python train.py --intermediate_size=1536 --hidden_act="gelu" --positions="learned" --bias="none" --init_std_up=0.0234 --learning_rate=0.00511 --lr_mult_up=0.603 --beta1=0.95 --beta2=0.95 --dataset="wikipedia_en"
Each number is 200 + 20 x the weight over its row's rms, rounded and kept within 0 to 999. Layers, rows and columns count from 0. The size before them is the row's rms in percent of the matrix's.

# o: layer 6 attention output (transposed), 384x384, rms 0.209, rows 57-63, columns 96-191
# v: layer 6 attention value, 384x384, rms 0.247, rows 58-63, columns 96-191
# q: layer 6 attention query, 384x384, rms 0.169, rows 64, columns 96-191
o57,090,208,196,187,184,171,184,207,196,192,215,163,179,185,180,209,193,206,193,216,202,187,172,200,192,206,178,201,199,190,204,223,199,185,223,211,208,222,189,213,184,155,165,187,199,211,181,202,181,189,185,180,179,207,211,193,193,254,178,224,200,197,188,204,215,182,202,169,203,200,175,161,197,193,193,208,203,228,190,200,206,206,211,205,208,220,161,195,208,224,192,211,179,203,203,216,219
v58,079,195,194,203,183,209,205,178,201,153,202,202,201,191,203,204,207,189,214,156,208,177,202,208,200,197,219,219,207,210,172,251,212,208,175,217,226,223,193,221,205,199,198,207,204,175,204,186,186,207,217,213,160,253,244,215,203,210,174,178,215,204,206,215,170,186,157,216,254,216,185,203,185,193,231,197,186,211,215,197,222,202,208,206,202,197,215,184,206,218,225,205,197,224,197,216,181
o58,090,226,199,181,196,188,191,229,203,239,198,220,233,216,208,196,216,212,239,198,195,198,204,199,182,239,217,185,213,163,209,181,190,177,209,183,180,179,202,192,166,216,202,199,217,209,173,177,183,164,186,223,210,185,164,199,193,199,229,206,197,173,170,179,223,204,235,201,212,200,227,174,238,208,197,220,171,198,218,184,167,234,189,209,203,209,197,224,192,211,202,161,232,225,199,223,184
v59,085,203,175,213,214,211,189,210,213,197,183,193,208,216,218,210,210,193,206,217,234,190,183,155,231,189,211,221,195,222,194,169,169,196,186,225,154,206,196,186,218,180,188,192,182,203,194,188,181,172,187,200,197,187,213,168,199,232,218,184,195,198,174,213,201,211,184,209,177,188,230,205,205,182,171,191,197,194,165,176,186,180,213,228,215,183,208,197,215,173,227,170,167,200,217,211,205
o59,092,181,226,203,192,210,186,196,172,194,174,214,177,211,192,204,230,177,226,223,190,245,221,202,184,196,204,227,190,201,204,227,244,200,191,192,201,199,203,226,193,214,201,185,201,210,219,193,190,204,186,198,200,212,177,206,201,177,207,243,196,212,216,178,202,161,210,201,217,189,214,207,192,179,214,222,182,195,218,201,184,187,199,206,212,196,218,214,154,210,176,207,213,175,193,189,187
v60,081,212,205,206,194,227,199,187,196,183,203,186,199,191,190,184,209,159,150,184,189,204,200,203,191,188,190,167,236,185,212,215,230,212,167,210,224,220,214,208,190,216,221,205,209,178,209,179,179,176,194,193,230,168,205,209,201,202,174,197,211,198,226,232,177,189,190,179,214,215,207,193,187,178,196,180,177,220,181,208,213,224,176,208,180,206,220,222,166,243,146,196,221,190,226,182,179
o60,091,184,186,202,183,168,149,202,219,218,216,218,205,194,225,247,207,210,220,199,231,152,193,209,204,203,211,236,195,176,198,215,193,191,251,223,173,216,187,202,206,255,183,197,193,177,182,157,211,166,180,173,207,180,196,189,162,169,199,227,195,222,189,185,221,185,205,240,181,216,176,213,185,180,218,228,277,224,189,199,178,200,231,217,235,214,191,218,190,184,217,172,216,176,157,208,209
v61,084,208,189,204,196,208,215,205,178,214,211,191,219,213,203,207,177,235,209,192,196,179,210,193,211,199,192,182,237,193,180,186,228,199,165,183,162,196,205,197,223,209,200,210,161,224,194,200,234,193,229,164,214,180,208,200,217,230,148,167,187,196,179,145,202,205,188,182,208,193,148,242,222,242,150,209,186,193,218,186,194,210,168,212,150,190,203,199,214,178,211,209,203,185,217,214,216
o61,096,222,189,209,207,170,178,224,210,222,219,203,175,169,217,178,207,176,215,175,183,180,168,182,194,191,193,202,187,197,205,221,212,212,196,213,239,198,160,195,203,169,170,204,215,173,198,212,208,174,199,213,203,202,190,173,168,164,208,229,210,192,208,223,200,185,182,206,184,180,208,152,178,209,228,199,202,225,224,234,199,194,215,211,213,202,224,199,197,217,193,153,164,220,200,193,198
v62,083,182,172,170,211,168,196,200,193,169,180,187,210,201,227,182,202,234,205,196,181,179,220,175,202,195,197,135,153,216,203,183,221,181,219,203,197,201,136,213,212,208,200,209,193,216,226,209,194,236,210,188,233,176,203,202,192,146,214,197,202,213,201,222,204,211,209,182,242,215,201,175,207,217,192,212,203,209,223,236,218,184,182,218,150,211,219,215,220,182,200,213,200,194,193,167,180
o62,092,215,197,217,216,215,190,207,181,237,218,196,181,223,198,197,186,206,237,173,254,183,202,208,211,191,210,226,246,186,216,184,190,193,215,209,202,223,226,227,180,225,228,163,202,175,190,240,207,202,202,204,201,186,180,209,253,247,205,163,216,198,194,214,186,193,191,210,212,176,225,201,184,220,229,241,201,209,179,210,190,215,198,187,235,185,182,228,188,195,205,188,195,217,185,178,217
v63,084,177,214,188,180,201,196,162,178,230,218,191,196,173,243,204,174,216,214,212,219,250,227,210,210,182,224,209,215,202,183,209,194,210,218,197,193,185,172,207,192,199,195,231,237,213,167,200,192,210,221,196,157,148,235,205,216,211,164,207,182,174,207,236,203,182,208,208,213,219,226,175,186,205,202,190,189,230,187,200,209,206,259,191,176,204,198,190,214,198,230,167,205,189,183,182,232
o63,092,212,160,194,191,216,188,221,216,182,193,166,201,200,166,162,205,217,208,184,211,191,168,192,156,185,189,195,170,211,217,186,170,212,179,228,200,243,244,206,187,219,210,162,152,211,184,227,149,182,177,216,206,195,202,187,213,183,200,192,209,188,199,204,219,189,210,210,214,201,167,224,221,208,220,191,198,188,211,207,214,200,192,202,223,210,221,193,165,208,227,239,184,198,193,209,193
q64,095,168,200,202,224,206,182,202,199,225,178,191,201,200,196,242,188,181,171,171,163,221,187,195,236,216,222,216,220,208,205,219,193,221,183,177,216,202,205,183,168,200,193,190,163,184,183,207,199,180,209,190,201,156,183,184,223,212,192,171,216,183,202,232,238,200,160,184,185,227,167,178,196,207,194,188,208,210,204,209,224,158,222,189,192,192,228,201,213,191,195,175,239,201,172,214,192